From a checkpoint of a small transformer trained on Wikipedia.
Size: 13 layers, width 128, 4 heads of 32, MLP 512 GELU, vocabulary 8192, 4.67M parameters.
Training: a variant of SOAP for these matrices, 232M tokens.
Each number is 500 + 25 x the weight over its row's rms, rounded and kept within 0 to 999. Layers, rows and columns count from 0. Numbers have three digits each. The size before them is the row's rms in percent of the matrix's.

# down: layer 2 MLP down (transposed), 512x128, rms 0.208, rows 210-309, columns 0-63
# up: layer 2 MLP up, 512x128, rms 0.252, rows 211-310, columns 0-63
down210 088:507513504504556480534569462503485531544494464511529478512536511449456539507470494476505529497495494509473526506492525502516511523475541483495517509504479513524502534471503526498483462551524527
up211 129:497537499498483486466533515534538509513490483526504547488523478517495481532487524458542526523467493498490474491532435506511496543469512497511468486503494498502533498506486516479464489505529514
down211 132:527495518501477480460466476500523498555533515469490518452486498492506565513507506484470494505466516511492483493497502514524501435511501529485496494483503519499500502472518538476511501497517530
up212 094:484515489530499494507543470525521435488526472453492468534524566457511441494535495506490521440488488498469489540488554545495474490507521522490512508501470498490498510504472515488493502474511475
down212 114:471467482492493507470503530487493473500547521499507500523536433526476497560499485495485482486472510495532567486493490466489514472488486498476469521473487541510533469475530454526518491481510502
up213 118:515468475476482489543515466480541514507489487496489538518493527502505474476555485517460525477501504523461543503485506531534463499536551483429519524505529489482507441500531508496473501532487476
down213 123:526465479505476507454464502500530452554517513517492469495484530510519482513508496469461504502475479458501452504518503456518495471530495525514483486546519514466540491533457536452458483493526493
up214 114:540488495504487493525504483484467505502468441482494485511463482454488537489504474491504510491486491534540480520478462481481547507524464504492505495467537526491516478495525487475482518502490501
down214 099:490500492456473497455490517483500494467495556515497483493464500531454512496500513526475523506471461467488552473521513490557530506541450520480519523494484483496479486528472507499484514526489502
up215 090:481515457489466463505482544470481470528463491520528548497518501498496498509546513525493536539445501498494504541483502479486487512485504502514483569511518476525544485524547531510510510483485535
down215 100:496498512565485484477464527510419485491479533501509555496474469547511503497489523493499501490461512523509573536488481512489497490514510473514530502501480524499515523462516558509523519497475541
up216 100:502470489505472488502521467500458541544551479518481505492518542440475516493450479508503511510440505503486489495525506486491500504517463501471498503537463483512480472486508478486483516536468517
down216 093:518498504483494468490500478489485534502517540494490498515502473505520508508502479542471506486473519522497513485513513511489548477454445519509452462518468461527456459497515466510488478518485511
up217 095:546475532456479452515494486476514498516511504533515539482506555489480438497519455483468480485499530477518464514468499509473502552539526522484539484517558514512485473470485517458472467508492496
down217 096:452512493534481480524482474472496536531516442501490511486524550484454466494486493496481475484521520465533468484497543510499498534530503510476488498478522439473497484543466471501506469488478456
up218 100:515544466520500473477518523464538529450478488480502506523486482546456525525483457467513506487501513496501487541518464449528497532472518477451515501517474531519495496550517449475521516509519479
down218 093:480486545510520491541546501482496484509483499514503515503513530525528508510485541468473500500481489531460494473461526487503484495515482494532497502492480520513563527508516504519498514473545468
up219 116:499491499497523501527496519549536528512539493460470509467469517503491529499498522502494501515514506494504449524479491495554430495493494487491505500524506528506484523536515481529485486513485472
down219 108:534506456482497477473523511520501498514473467447522475486507500511542482506510523513532503514494498485455506502450518498506506537493515529517488478508471505482403493531497524500478483516510506
up220 103:485490480508514504526473518476510513479490531490507514471487508552489461486539513504513476491527526498471508495479503495524486510513530515482533470515544540486495476502489500506498483461539461
down220 120:515491504507557502519474460483500458500507509500473446516481491493475479479511454478523508440493502489458486489431515537507467497509536486498510505454509510498482472522484505509511486466472475
up221 097:474473482519471512516510521454514559515488473466486547523517511504521519542472525483546528529484485481473498502525468547531478496475491523493450446532491481489482472495514479489476520487518497
down221 104:484491525484492529505533510514517524481498525489519521508502532506536488528470479470487516514536481474525482498528500486498536502512469489470515536474514502512493477493496488527529501534505540
up222 105:541487525487563514520495469482521530508518494490544506460523477560534493507477528493537520514558482521476537544506505517510516495537510499507530478469524500512484495508519484460514474483497468
down222 087:495506458493489453438505509508469436520511537507477484509464509508494532475529472494507477493484516499475517461507495469501485530490535476517487535480530541486537491480470511537489491510480502
up223 095:504533547485543504469481536527507558502494498479521522448541515500479485501520461521498501501512486496475478519484474497448491533503510481500514484504508469481457521499479476503495499518496521
down223 113:494498494500504490498539509494503532488498522465479497449492522555498493499475479507498542469475526521472507490504486529474482517509514507533501524478496489491483496485477466487483492483550507
up224 085:509481505504519545539526522494540479495494515549512484528510482502547471464452557507532494512479506498539478477463532481555563503508493462486504470528518500461489490472471471441520519491486520
down224 093:492524489490479493470473484458509527515499504541456539487462502497508484477498461472478503506519472484555546503463512514490480528481521496508514488483496484558486508546493494487480507525555508
up225 099:498495510471488542452492455513546557484522484496527509460480505472496515491507531467498450502475495520509476476440482506544494468540485483495504532481507520497473461480480531499500475502473524
down225 109:532519508508507498487522471547515505491503516468528502543514454524491519503497490493481476511506502490462527509504498522496489507570468480605491546473527474468515489483527515491491506499466484
up226 098:499446493516528510515490495470484468465459537521494546451537500505482489501495495487434486480521507485498543514495493543478516490518511514507503493508476519472480495467487538480524506506519547
down226 097:514503486492490494541547510463478514487504490518505526502497529528465526531517495526530541533514488485488434517483506505477501545525509504529523508500521513507495525552474529521513466483538485
up227 084:492474496517514495508511544504502533485512536472491515459462464507508508459483502492566553490511505488504505512569517509489516486452473550492492535485504488544500530462526464497505495521478478
down227 098:509490559546511496549494507485508509491557474477507518460489536482445498482532485505506453523533491458542480533508535515511533535512488521539502546482481466516521507485519481506488516521507485
up228 117:481551526475495545511515460486502470559481497505479467520512515494491517468461494545502552494464536521508529511517493476521550509475471454485492523467518497496522527523487532492504489495471497
down228 113:518517521484508477513559480469460495496499509475473506486483467491476470483505537490520501469490481528560450516448502495518491497486525520518519504480525464510530543513464524512520528534497469
up229 092:448504520469481507514496515478541530535488511469549518493509511479513499506510526515493483515483528547490478520515514498500483508544496494495462547426477459516479538474488507499482522483451528
down229 088:467536476511500469502464527510507489510505515491517490502467489479546514525470495494545484498499532500478492549519523492521502508473515524481509497500472533527497535491493520536472512469476528
up230 091:529456479502487493511509493498498511496511495515493524515483506502490500506515521480476476509479496487512544553508488502499518493504463546507486474436519540427482519493503497527483488483473482
down230 116:537484467503518506486538499488475529499522506499511481553510517482485470541483536526520536530484532499507504538496448509441503501514514517527481493504479515474473509497528489510495493518490536
up231 094:504541467484443489536516491509506492478507468493514522477535487469485543556488469493493552458543510517474564496502501523525538478526469533462510468504475500493513534523530485522527486474516534
down231 089:534489517498515522527498494528518454487471454507485554490493471454549521482498478520524498505519490516526508499499462451456518501497476544510505476477519497520507493533526463466454526529527514
up232 100:495524500501493448515516491493465456507474476477449477521513514531516492523500514510486472505570494513513480485498521438524483503467507449520468471554527518529516541492436503495546486488490490
down232 099:512529471479484498500474502455538483528492487475510542460488454485513513507498472489511504488470478489454511548526470563459513526549460525477513489489500505463478463531506502486469519473512529
up233 108:493460481526544465515514510509501496522518464512466493488546515467524462468490495494545539496465501479484505534502511508464495479444485500501517443519535542475515516526521501470491504512497528
down233 110:511503499497528477507539467517539504480512485503509518501479511518516487454515470519501519531546499476485495523432529511525507503460521534496471491517534515527468488491531503434498538474493510
up234 110:515537473506485499509505521520545508458508495537525505494505477518460520535539505527515525512480505478491508488487484496450478520486458494515534502537520491550482492461421460486510456508476524
down234 105:528491516466496493496493520505504523514487484512492529526486517510524501501509477485500534482491454532474485527528490523535502537495542469500496495530506498474554506511567518487530515480543502
up235 104:510449523524526508516480526506438520522494511477490506464506538502434494494508516510492481452519528471523449494491531468491505470453525494500497515540463486474526505481551515494458483506499518
down235 104:524520483485502493464518525449522476501508506498496515482509509544539522488464499489538500530489469549475468500488505472546532498528491480499491518492490562537545483531488478464528493503535483
up236 089:516497518523471499511451497484456482491495501521506477510465506479518520493499490510460454499503458522492515505552511483506514539500516502549483516467494490478485560497511539505494473488463560
down236 097:523515507546460511492505512478451499501493525540496504511487477471471471489488531516503486499480482478474529474513501473503537538494523470534482526463546485510490549560493488505490505515473484
up237 096:492482520511498511512555495483511527493504534501502511518480500526496508495486473559480523523510468468536498485534492461528532473516500501479500531510542505488520520509518571499485509475507483
down237 096:515497553534498523472473478511477479500466497486490468499517459515501482525501490457513482524527474509510505456522465454507486483464484490504471467519540457500475515481499535490451513517504520
up238 106:543508520498522499482515474499509430514506485523518519480516429514483530518498481455478486488526456463479487491496500490511528480460472462518460513475510443534522471449491503488474519470538488
down238 103:465488485504528512496437492463531469523505522481491482509475516483522502518516521457508539485491493473457501498501479491481520524518484517484535498522529595539518501515478503512478557486504519
up239 109:504498517479492502535511449517473475448482513530490523493487508506476494479537502465510488466457507475532523482516523517473498519509486490489575519488494527495483526482526515501501486518494480
down239 089:491505505541506466460540523456562533523519520468510544486516504511510488539505504515471530515496461537538455520524452504512513511503524488515501504516524492490474469555478493491528514510525478
up240 108:483517496457520471513508463560499550504521513504467446478502489504483500488552511481459484532527508530471486480504495543470487543515507481546458484459461540492521531514507513520529463501489475
down240 092:546491502502515552546504515524485509530464503511474492494476499509496480495474475475529518466448486461542459504528504534574534516476509503513542499545517483529518495513465490468476523497466526
up241 103:482522493544494471508488511527448541513518478476499477502518533475493536519529553530496503511501544494514477496489486470491499515468508529549539485506484479497460504462517555492505499491540475
down241 085:514532485461519532525549498545516480520511520500489522513501465509475463491442465477451501485482505500449504523528467438517542474519484462485507525490492524486513495515471479476481517491496533
up242 087:506482577468464540527503488490429475491471489531524546490506496527492528503486475478539514516499498501498506461515494502513513528483515517487496546503501488456527548492484503482489518463468502
down242 094:435487537462492527495452502467443533462514479508463508491464523471487503487472544505555512506514470529520541488491514462487520523500493487514535520446490530502527507523489510518466511468441474
up243 089:479477481487476515549536540476523475501495538434480509483516513521479530510492529522478524523451509491481527482490502521468494519477515520466512470531529485489440506478478467475503516514493469
down243 101:469517518509502524495513524461512460486455482494489463529465499508542473501538481518506464506559534508493506520503485502497543520524489523507548498509534515487495488547489474452474491504504507
up244 101:495516489483463495479521482511502484491519449511503514523493470531489498522516503522532507502492516484497455528450539498485499476496489505524517474459503511522496519470453492519479467479500468
down244 104:481501510508496523505443485462464517519519487515479511460498521487487534496485496491494491475497496491458522455516493485536478508497493511478450487531472512504491479503552511464522534492474511
up245 099:474470505493508512531514471505488507499516482533517514482511476500491489461426524519488535490539496469488501530496466451504496495521513534533527497498540515478570498453548485496464484467504509
down245 081:527505478516470476471516519512532514535481499499482535492503487491539511534474491494495559522481536468546484545507452512464490490486531470528533511553546520539507518546515478536488553501517496
up246 100:527473467498515524520523465470504495513529497458482512496513489499532407489502503491476526507469471538460468493458498491524494503494512520490501488511563475519510455511523484524487509566473489
down246 098:528510494482496490520515519480524548518488497483518494536479512512551544478504476536514522531500449420499485485512510516490507508492480523487474515528508518473477472487483489511539520513493519
up247 102:474505480487541529519500456498516479466490511532510481521526480505505477505495484513470501504468481529483513519474471498464496486524464539510498539512511517490530540498528559484501528456498510
down247 098:536504511495460469513481519498524520505476467495473484502507534524528505505462488506512528517492521543512459493488499496508490500520509483420544495545455492500477466459527487488502542495535481
up248 088:530528516505506469505456463498481489466499535540508537547482514537532513481514520490521457450487501524517475495478478534529490519502498520508474510470537499490492477552500528527519534522525524
down248 090:498478512496557518493472465515490505520514540482491483488507527521460469506555455504512518492495515444533484498483566510496517478541536474496562532510472543488462452473483479470488535472487538
up249 088:514485494518517472490504488514526440478490526561535472481535486529512471498494495520518523530497524530573481517515532482490548487460523450474512486497508491525502483488537489520509549500496491
down249 088:510526486488461475484506510508518479468553475491464529483466516498456507484560497553519520477460475486522479492493500500459516470524486498444513451525487504536457521471488499504512482525468516
up250 082:526501539467523513478486524537492584496526497478513473446525476474480512515490486475525511493492495501465490541492521526535526461474468466478521503487547489515546526463462480505544479479504493
down250 091:547521545445515541514476479505455492487503498489465478495475542551491486467496481536500517477488508520468501523491483526511501506521464476508498547491499500528528552456518515544505491485530556
up251 107:515532501475498514508543501482485519526505497514489548521491533493477470498465474512484520549447513499470554493525478529490479518474474535483433535492516510494503494533496473500466522508445510
down251 107:537552499442514491482459477513477505535503497521474473512488493484492500483524461521490483556530484455533512495487459475472495488450514496482489481502533465501548446508447522488477497488508485
up252 102:483499514522517590476530541502507504529489472508488511508464484493490492509458486445503491453487501479513526471531491537508507497501488510507540522495525475528497510525526515529454556485474507
down252 097:486507493497535509490471495532467493463526460477510472458511520479522485515453509566480508484530497495518500487486459515534469459486531491493480490476498483541516514480480512475568469510503549
up253 111:477474553492479462507532523512510503512498496539483514545506499518495459510510519530488501474498504551537504511522498557479483531482507501472501492476478470493556499464511537509514546485517519
down253 111:496510499481514517542494493546487520472511447496501522496546491488496471490528489530506503494487501488495547511500501491463508546523501512513465490516512523524465473512534502541544457530503498
up254 108:565528539498497487497489487514464479494511477483486488515468535483498529527504476467500494517473523471475508529508523510492520540510509486464478467485524493463514504549523510504517491522498486
down254 119:493485473549496486508446499535492493521491488470515486485516478503495503520461502520493489490532552514561544502505511538539484510522557499509478506455539545509498554503522472500566496483503509
up255 097:464513474521499591489497531497521499484525518511520468476496480544466505475506523484455508535501492503519519508490460506503503495517497486518512475493500485535538497410522502520523465480494549
down255 099:535466486516490498510465478493500465523505501501533473540497526479495457541492489460457527482497509508420535528556506529533498459493536524470509511485543528486490497515491465489503517502514491
up256 112:480470496471497499504493502494495465511466509507469532502498456486503487512511491481452471443514501528506495502499534509511576499522487477483526464536514514489530504489500525533510534487541522
down256 099:524488533451559500524531503486497498516502494492536525493542555511526492482541482508507486527514477476526478503436495484509436491466528486503513509449510484488504511479503481477498497546481509
up257 106:462511552482510515512486479478487523486506505484491505476483496482494511469504499445478463470485521524522533491485501523545527496483455454494496527518536452501469490468523520593503518541493481
down257 100:533523468498513467509509536489514504538484478504509550524517496531521508516507537540559537496486489449482483513471497497477495541468494520551506478495512543456510513545462480467510481530478526
up258 099:477487492500489490470515457516508486533492485491518485531499505439498540498505487535538524511487491487487502499494487499504497484511482468479568487493492512510513496495502510516522475504543452
down258 117:473505484461493472518559527490500502513517532545517509513514525522531511502491506541505520506504517499514461483462513497504472535470482511526498512514539464529509487460549512556476510493501470
up259 097:533525472505445494502475473482438516491499472510539511516472456527492483556504481467470502470465521456504509486451516529477495542525488501520529525464525515532511477493501518492511522480471503
down259 121:504512466476530503496523484492487498515517518545498499466491527515474498545494484459510489515498491483453508497478461473502516484545467461528486503508489478542494491455480501542462458470500475
up260 108:588492512485462498508496451488447478486515469508503467514473555501469499508493515481504494512550560510497512505516513494470495510540498498529497495445498542516474501482495528507520480508506485
down260 077:463523504502488527467494530540527518518520500512527521492497483455515532509498501510483483471463418507468512480562487503571493471459473498481505529497483494518510522522489483446490515500488513
up261 087:469540476525490537510515546512535523523489523495536476490514503482456442478522524511475531496505525537512509501512504475522528512476494518525520514534473520503452516526526499522547496487495469
down261 091:508552521498460487486482499458516530497518485473504513467512462498536517497490526497551496540532512498523502465501475474509514482471511506509472510482511501476492479497501567490482567466464521
up262 100:526518491526486477524528471473479489513541474516503500508453505503495521534512486445539517503478511514466475526529532497509507490519531489522493523474430483521542494502551496502473546517499535
down262 097:471540521525463531484460479502502504491494503496540497479507445482511514503502486524527527477450512509487468509525526504500536505494526505490517483509442496544540489522505487509514552495515514
up263 092:474527545505462486477472498534526514515547508531524482525502483480523515470446496522497477503507532510555507482494509472508495480451462486481468521451509468506511512455530481547480509518489528
down263 097:497501531493487504469497545463504517507510510507490494471506510464511481500552531497513490483483460534523493477495488481522492538481488523507500493513520500512471526542458519516480471476537491
up264 108:509506511502509513483451471511522494594498502478496473496508473443499488500489489457467468501531511450490482560499526494449529499480485495469469505515523516521534488505494476512503517523534530
down264 101:436519507476499464545515502484504510462446519448512471491492509526515523497531524513502524464469469505480503474465486503522486503522495539519520491505516475491515528502514486482482497531506457
up265 101:517537502506475478484514441505477543502513481535516502504476478520512510491442505520468517461514526477503475468518510478446490511476508494477512526511470488508496508485475461486476484496501512
down265 101:523490495521476518553540524481497478513485533519536529454522521457505495492509517519484493502473470514460531501487538526521512501517489518479493534482485506506537535483497515535532500512516438
up266 107:441570481519468515506516473492542476474541527538555515474473506544505481507480467509498497533458526525534505514447486457473478513499507502469479510518514514505530448478509493472526479533473475
down266 105:496496532519469499535469451489524494488498510526542483451463499528504491473493503510447507501468510507471514498474473468482453469481503500490488492517525468499558512498509480501496474515510486
up267 074:515501520519451491460522498496490479504489491522505508514509496481543517522510512499477513472468494501507547534494484491509511494466494478431463448521492492493484510524485507423526483478486492
down267 082:572518498551472497511537518484545546505536491535515495475486477534526502511485509490500518516509503490523538530521527484492536471550505497465486495524515507518466477531453491536501553515530489
up268 090:508457493504533507491477536515456506495521483515505504492454496486510519458497504506513507477532508525537449479529500479498486465506532509457511500480518495523506468493539500529534461527519502
down268 091:503513471497511516516478516488498518498489544503496459484460484465464550504499530470542477516475478482523503492504517490488484477513490479438485524519502514483479475501496558501536525493507511
up269 112:528500478473517528464526499480464500505547515514500516533537494497452479480445530510505466529531503457486471490514478495481425487510503497493514538544502479506476435506512508462524509560493489
down269 130:537489499491534496491482527475497501467453508503529512496520519505475521490528489512486439507532493497531507488498511490480501517509524488517518534541533505510519454505449502464529545548555518
up270 094:488540534515479502480477482517460458518524478508464491572486511509500511495451492518469524496485513486517556462481492472518481507506494552524500469536483501518475488487554530494533468492504539
down270 106:507522479473462517500503511511494476563463484504510557505499510517464523525511484454499527531479468484501518485520521494521490493522482494469519503507532478482490451480534528490543520486479494
up271 099:477542504480515515511532512488492531498478505493505510469483489516496559532470475505493467502519502491492496489483483521530476490540483467478524476444513488511462466500489528502474514497496523
down271 105:522507478500540527496509516482522475542514472523508497407511478523497502510441487548524494503495490475514526467483504460498508485510533510524537530493509440457485500506439474511504489536503468
up272 111:533510536471498479485530504535531470488499506522486522499529452499496494525491517508515542502506482468481462526479504513484471520544523487518465492561512491476475457538524482475507477486467493
down272 114:463466524467498507504495513500502442542503504543478476510540538533494468442467472489489515524542520487538497521512501461468489497533481481486520530510487497547563482522480506520502488513506497
up273 102:505490490499491519489506523466500470499460535509500475541450524546504480495536508531498445502450521553500449420467488491491502534540461522496526531507537492477481493482526512531561495509485496
down273 102:520544451505549491511469484488513492508479492494505472488492477487473456512473532508521499500524497474494496502507518493499496471469512541495527545528477510536529517504510457539568507535573500
up274 107:513522489491495549501544504529494488478461501527493524503480503494490527501514508524453507504479490485502509491443487523505492466483494525546500486505517477491493511508504500506497489489451533
down274 103:496502492484541542485512470510521476443413539517500508524506509515477502508541472505465500454482458467548498499485505527510552487497512488522490509537494534506464509504476484499517493487480512
up275 092:467541508474461548525462498480481537520497492507522483506480497528501500498475514486444448526501525472510504501513471493438517519493463471509548492516535467504449517536509482518514484465474534
down275 097:513531489534521505486492503515479471478516497499527451559506480532532488482519508540559505484464486511474476505493556487501514471467519483477511487512451571563496502451536528470468488510494467
up276 094:445518591473521500531485489474502521518476486491477472519557473487539450481479488510518484447510507482498461490483514523486512501474482521495514500497497547522522456490500546500542478477454498
down276 091:518432463484506500492502523509504494465480473483510483548516503505493468536518480509482509525505507553471514493501487494464484569515508546462481481490517462473493553557499509488479522482471492
up277 094:432544503516502491506469510480537512537540510521509448476520463501501490480510517513472485496522479481491525516492501486505542497512524566494506493476492519494524515489524538518482514494484482
down277 094:527510516448500523486544499517489464512483513485499554509481533503482499465524517539503508522525545508482488459489520524483479505471501476506484503520474492465496541516522479472456478500466537
up278 082:501498539499494528443518555529522470476505470444543480494499491510522522472510454501506484524487514532506486542516486515534508528481499513518486501526493444468501499485509489529486475475501481
down278 095:470497546525508513433526469500487552479524489474502468523522505547483521516550511475537519504483501464525530489486506483440529460483498497473487513524496530524503510469484492537527496489526536
up279 105:495481518462494479499479500483526509488510557464541485462546504501499541485505496455440522477522537522481510521531501518549474528529490487508466525506535505486516502490512505530555500509508525
down279 118:480515498476456517505529547539496527477531526531474528465524500503455493492505548505506432514508531537476483485525511472525545490473520465532489516466511504506549521501472482477491444469507496
up280 099:498480485475500483553506489482484514489508463497604508472459500548513518483511467512468448496513508490526474534469522474509542560512460476487505484461492534505501490490466510493534506500512534
down280 079:485520541558515531494466503485505473477535518483428510499469470462531465506497525526509523492480486481492506485465503470526465471515480569501499485561482513504518526556473441501511497508543475
up281 097:455470487501509495522516494469490479496487504503510480477499539529493461421468502511541486509425498503494483462488486476475488541507510498514550510474514537524515482447522521474525512450508535
down281 099:475492484494494493517516499446497498517470533526552491533481530507509493476523476479525505514460473493504497509533500478505476509524519535483472458482492479521576498441512512527563515506566533
up282 092:504499468513504517501509549526490478485516530518537507513485500501505458487513474525508530517502529522488529483519527480473511514522528509497511510477478435477507477461460473479517543491550495
down282 098:486514497452509461467474501455520479539533487498462530485486469541494496482534495506491481485476482518461517528494468462510500495479496466482487469495493548455460476505487523496478532482499492
up283 131:498533492531485526484484498511477511506480555505535486467498510525474479462495479502480493475529530555489555493488530469500480481483485547467537527450503502491511490473519503473491477467508517
down283 090:522511517523489526498461477472484499482526503496483483476467546461473516483499451471464491502455477464484480445490495470480541458511518516486501527524518512495511474494465498473473530481555554
up284 119:517494488540551450499507541484499481513500516499470557482550470436488491537495494505532486525545498428484512486488524484518470492510491530500494501517507513508522484480527513473520479510487481
down284 107:478511491490490513532457472511480507509451509507528464517432456492518482493497507499489532448440493506490501520484460499496525515468501454466514504467531486494498558519478499507496480533476522
up285 096:510484536500510494527486503507510520479454484520546489544524470485507500469516541539477470514492506550463481495494530500488493567518554497496540480473486527484511481497491495493471496495453489
down285 090:526539511524492485523518510501448474561447523485468503490508482495497500528530478497496494514505471493463553535502538521497480506508494478470515502497495495525504460538501506487478520494535501
up286 098:468515507481463504491504540506520497522512534500500497485528466492491474462524535487481498530533534516484521479497458517493482503510480450486534575507504505499480497449498491555501466501530509
down286 092:517510531489470484472526469493509488506538498489494477530521513522548485495505502513515482490481444517510482492493475496497477412523517565506491504518497513529530459555476500460470505519534523
up287 094:489500508502497514519534455526517463514529479530483509501510507534506487507515483493524513531490511490531510465489473493511522481463462480534530450444495505507529509491574503552506529472523489
down287 112:497495471502541502511521478493467490443502528460510552503499496521525566537474521510505485487510496563474478472495445464485522505495484503520519507550508512510522515488474504521480469490551538
up288 103:487505496521527512557499516479453495472477528505514498493480471497492477497518487475478530498483484518480531421481522478505499469533483502500513520469500506503544510441481533483498470548490509
down288 092:511531472472469472461512512502520474510474459544481524512482525498493501506476467486525503479506492449479515554495479522490487548457483480503491499513494528488445513527513482535490483422506513
up289 096:532515558537489484501476512507484510487484513542471519523504496479529530498477459503505476451522466468509497505473510513550480490497494488479509466502542490507537506485507494533502502499473461
down289 104:481478493521496530469443517469495501514508479536459513514496490515513543505484498481496485491475533481515492518531503509508491503481519476485531516508526557481515498534510502485531541486505456
up290 102:457491493481516498526479517488497507543484519533468532491501485492448481498500502528526515480499509490452521464543496488502464502507465512442513488521478507474516508510489536482489472513539508
down290 109:528532480505494511506481539515512479476503529493511508518486497469510523484490505561508510485511466485481478503506507563475509531487537525505502561493518477534465527506500509508517513520496504
up291 108:460475525501548542492531476524508464503495480456470487507492473461492509533501530539521528435454495487478497467485540546515508501560471501523508558488495507531509493468558484471472504482478443
down291 083:490539504493472490480485521452503539494490518519527506491469495526510478474496500476496496472548524504520490522513502499531486483460485477504502457518543439490533480515463483493511495450516555
up292 106:524524466467502473529522501477486488502501528472532513539497475504486499506515536482500526518488524554458468445512499429486445511506493473539510515537509488495505533557493511506509499473504463
down292 101:485468481547464528503527482521550459526472453508512519499529531472494516511509470497526479492502492474507537510486506570486554504528520512473524514463543483540528484469536495488512490502504495
up293 108:485475513491475496497464520493492455478510461542512510528498488509485515510513498539482503491554519476506510496488506493515476494516514519527580493530518468491486498467522527478540477492520471
down293 105:507508512501525487493543469500489531515500525453514460512542489531532535507522533500525527478472543489495487466488560507526509474465522495495467516494489503532528508499502483516478481515521508
up294 097:502512481509487542484518456503518487525508513509500518485519502504507501487485518514495489496496478468465477518496529487519528510469492544452498485490527489467505472446522515492460474478500515
down294 112:498498512507506494503511500506517555565477535533522522446506510484478489520520467485447484501492512465467500510531479488518500524528493497469505484507509522520495478452489459486471517472490491
up295 119:528450528516556524512506504456534486504523545485487535497510538453545475446538524539505491499511482528488502485529502485504466491482499494454521509513545457493487476476523482467500497541486469
down295 106:536479518487521536487478493510483477454434464504515536450465484504498545496507508507454485512487506499531494522524483493551504472478506509496547517504539531493525472502432513501521526513530518
up296 090:489448511489537510532507475490495518513470450522499521512460515500531475509522509551470498471455491469509477516509481492482497539524467454485523504531522512498526488532551523552475535519479450
down296 096:545540513531479508453527480497519461510509502452472482501558474502500498515478466470509496508493513493482512534534493495506492511495472517514488508481515553464504537516532476494493455501501509
up297 088:467522463531465497449523503490530482493533501488517478467546479522479491490556501518470534473489522546508467526484504504474460468450508457520484496500452486504496499500467522496542513517483490
down297 109:497448467551469486527520495502433486485501495526495506534522481511507459493540523534489529504490514515537511544524497529496485524466503473506538511542455472519508520500507532476515537516462502
up298 106:529520503520507488484546431511482497498513521474471519462483534497486490511512496439462512519456500482430466519489488452502557544500491503543498474472506498543491477518538497524525477509492469
down298 094:484497522506449509499494500511531490487477481493521457543515474442511524480533542529541492465558483507520491491524506512490504484493518492523530519519518486470495522531516500477499516496498552
up299 100:523448497545509512472504499503497526461523516509506500511516481517516505482525522456513497511523507476489528484482476529468470476470505572504533455440500538510473499513507523517527508502491448
down299 098:509506496478494521450514469479507486496493508445496471494502494512503499509513513506520525484508516541509462538509480485498530483500481518528480500510538495524489538495498477524551466510507548
up300 098:471483468554489461497507533483494471473477485506449545542507462474514502490520508462520510532532507479483558500548528496497533497482522470475522514478489505506523505522513521521511557469524493
down300 098:493500515509499517496528496540434492485520504495521516468510503500460497475501514554476495518478477534494483507505491500534485527495543548540460533481531505482469496454462518481476495548562488
up301 098:521479529524506489468520500505507570507502501472491540494494488496543472534492512546490504478451513485505481475511565498497522479482519483529510477503515526519525481484538527515463494504463499
down301 105:434483523492487500528521521503502485498519516530492491561491467487463527485492511524490480513476471484487483452540472501514467503497503464483457475470495483496494531509473540499463499517479492
up302 109:458482483471559503517488494490515506482476533463458484513514535512550478462493522487469554487499523540499525512543493488485530502520512486489497508524458517521507521498512511450504534470477489
down302 104:522480487487477497521488527489488514508506471515475491460542520456545526544467490473552508500483509485539472494462511451538475501482511493530485500528504472526519507470490544516495526480518515
up303 115:501524499506512499493486526476523452516513486477487518528474489516531525513514508502472473473525526463497541501488484494541509519521517472506527504473584545532484534506559448479542534503508490
down303 105:520473488512472505486515478494506476509540518541497495486530482575460483507511520465521520503543519522460489509487494460533489497500471537512451475535498504492529506528494534512516492509517493
up304 087:487502505531495491494507540483518520480468493495511506493493502467498491484531500523475479504453520547499539511481517489478505542474507531494481508486512510477585526518539499468497519521479506
down304 094:479505544526512520501496509474534493511476496496480520461513445503554518464498490519475510509418485493528544507511490450524537532543482503480524486509506487509500494514487502466499505495464486
up305 120:522477500489487549469469513543476497488462516461510494483521453470505530496521462495444477490514507494525525459498529462479559483514463492482515502548496509484517487481467557491520505530511494
down305 103:516492498482514483522521505489457526505501506538487488496470527485491496521474518480495492491501491533511434537504507505520493518461506531510496501489482487499501501500507450489494476508543476
up306 115:445506539497470558489501517500499498507479522489486490485513497570498500480446512506465501502510494517496516467494533476486502510505499502498507540467508474486528457504503511490529479460496512
down306 106:530491523473516433541467520487522519497481471493458504521501518462502467500490489513542530504492473521501518498514469509515464489507501493503446489482524532500513496501432506500454533528520483
up307 108:531517496497492510500542512534496562489540500482497541481464534515457488495504478494520529474537509538488446460514476522495484480514523460482485513529509498486460458458488469554487487498518524
down307 111:530507478451533462509510520507525514512507524468498522495492513509506479515525488466528543508530477548531425514527497498500492484492501489514467522532495501517519476523475467509485507521523483
up308 089:512497488494515507501540571495484493496507514514495534501544529474506466500495477513492525486499469490460496515475509499481492555550504505546494522454534485503513522475518513470503481511439466
down308 076:517488515505504465471495508481501509490505473504491454516488496468524523506496487525530477516530511483533510528499537553554496468476466530502484506535491544482523475504529484550492543531534505
up309 094:502522465499512490478491457517505525553500484496496512502492479534487504467548505507520497484488563528526492514506506511494487516481516459483513500456484487502468513488473460488529535487496545
down309 107:496486530491507505488534459510487492504526493509489549514506505508509475511496439516504506509476496526464527542522519515500515544446467499471472483510490503512490470472526474503512486528485493
up310 108:512510460483453471475513506502527484487531488491503512492518504558493483535507532550510519477515515540510533497515511491507506504492511504477487448502487456438470460502450531489550509456506496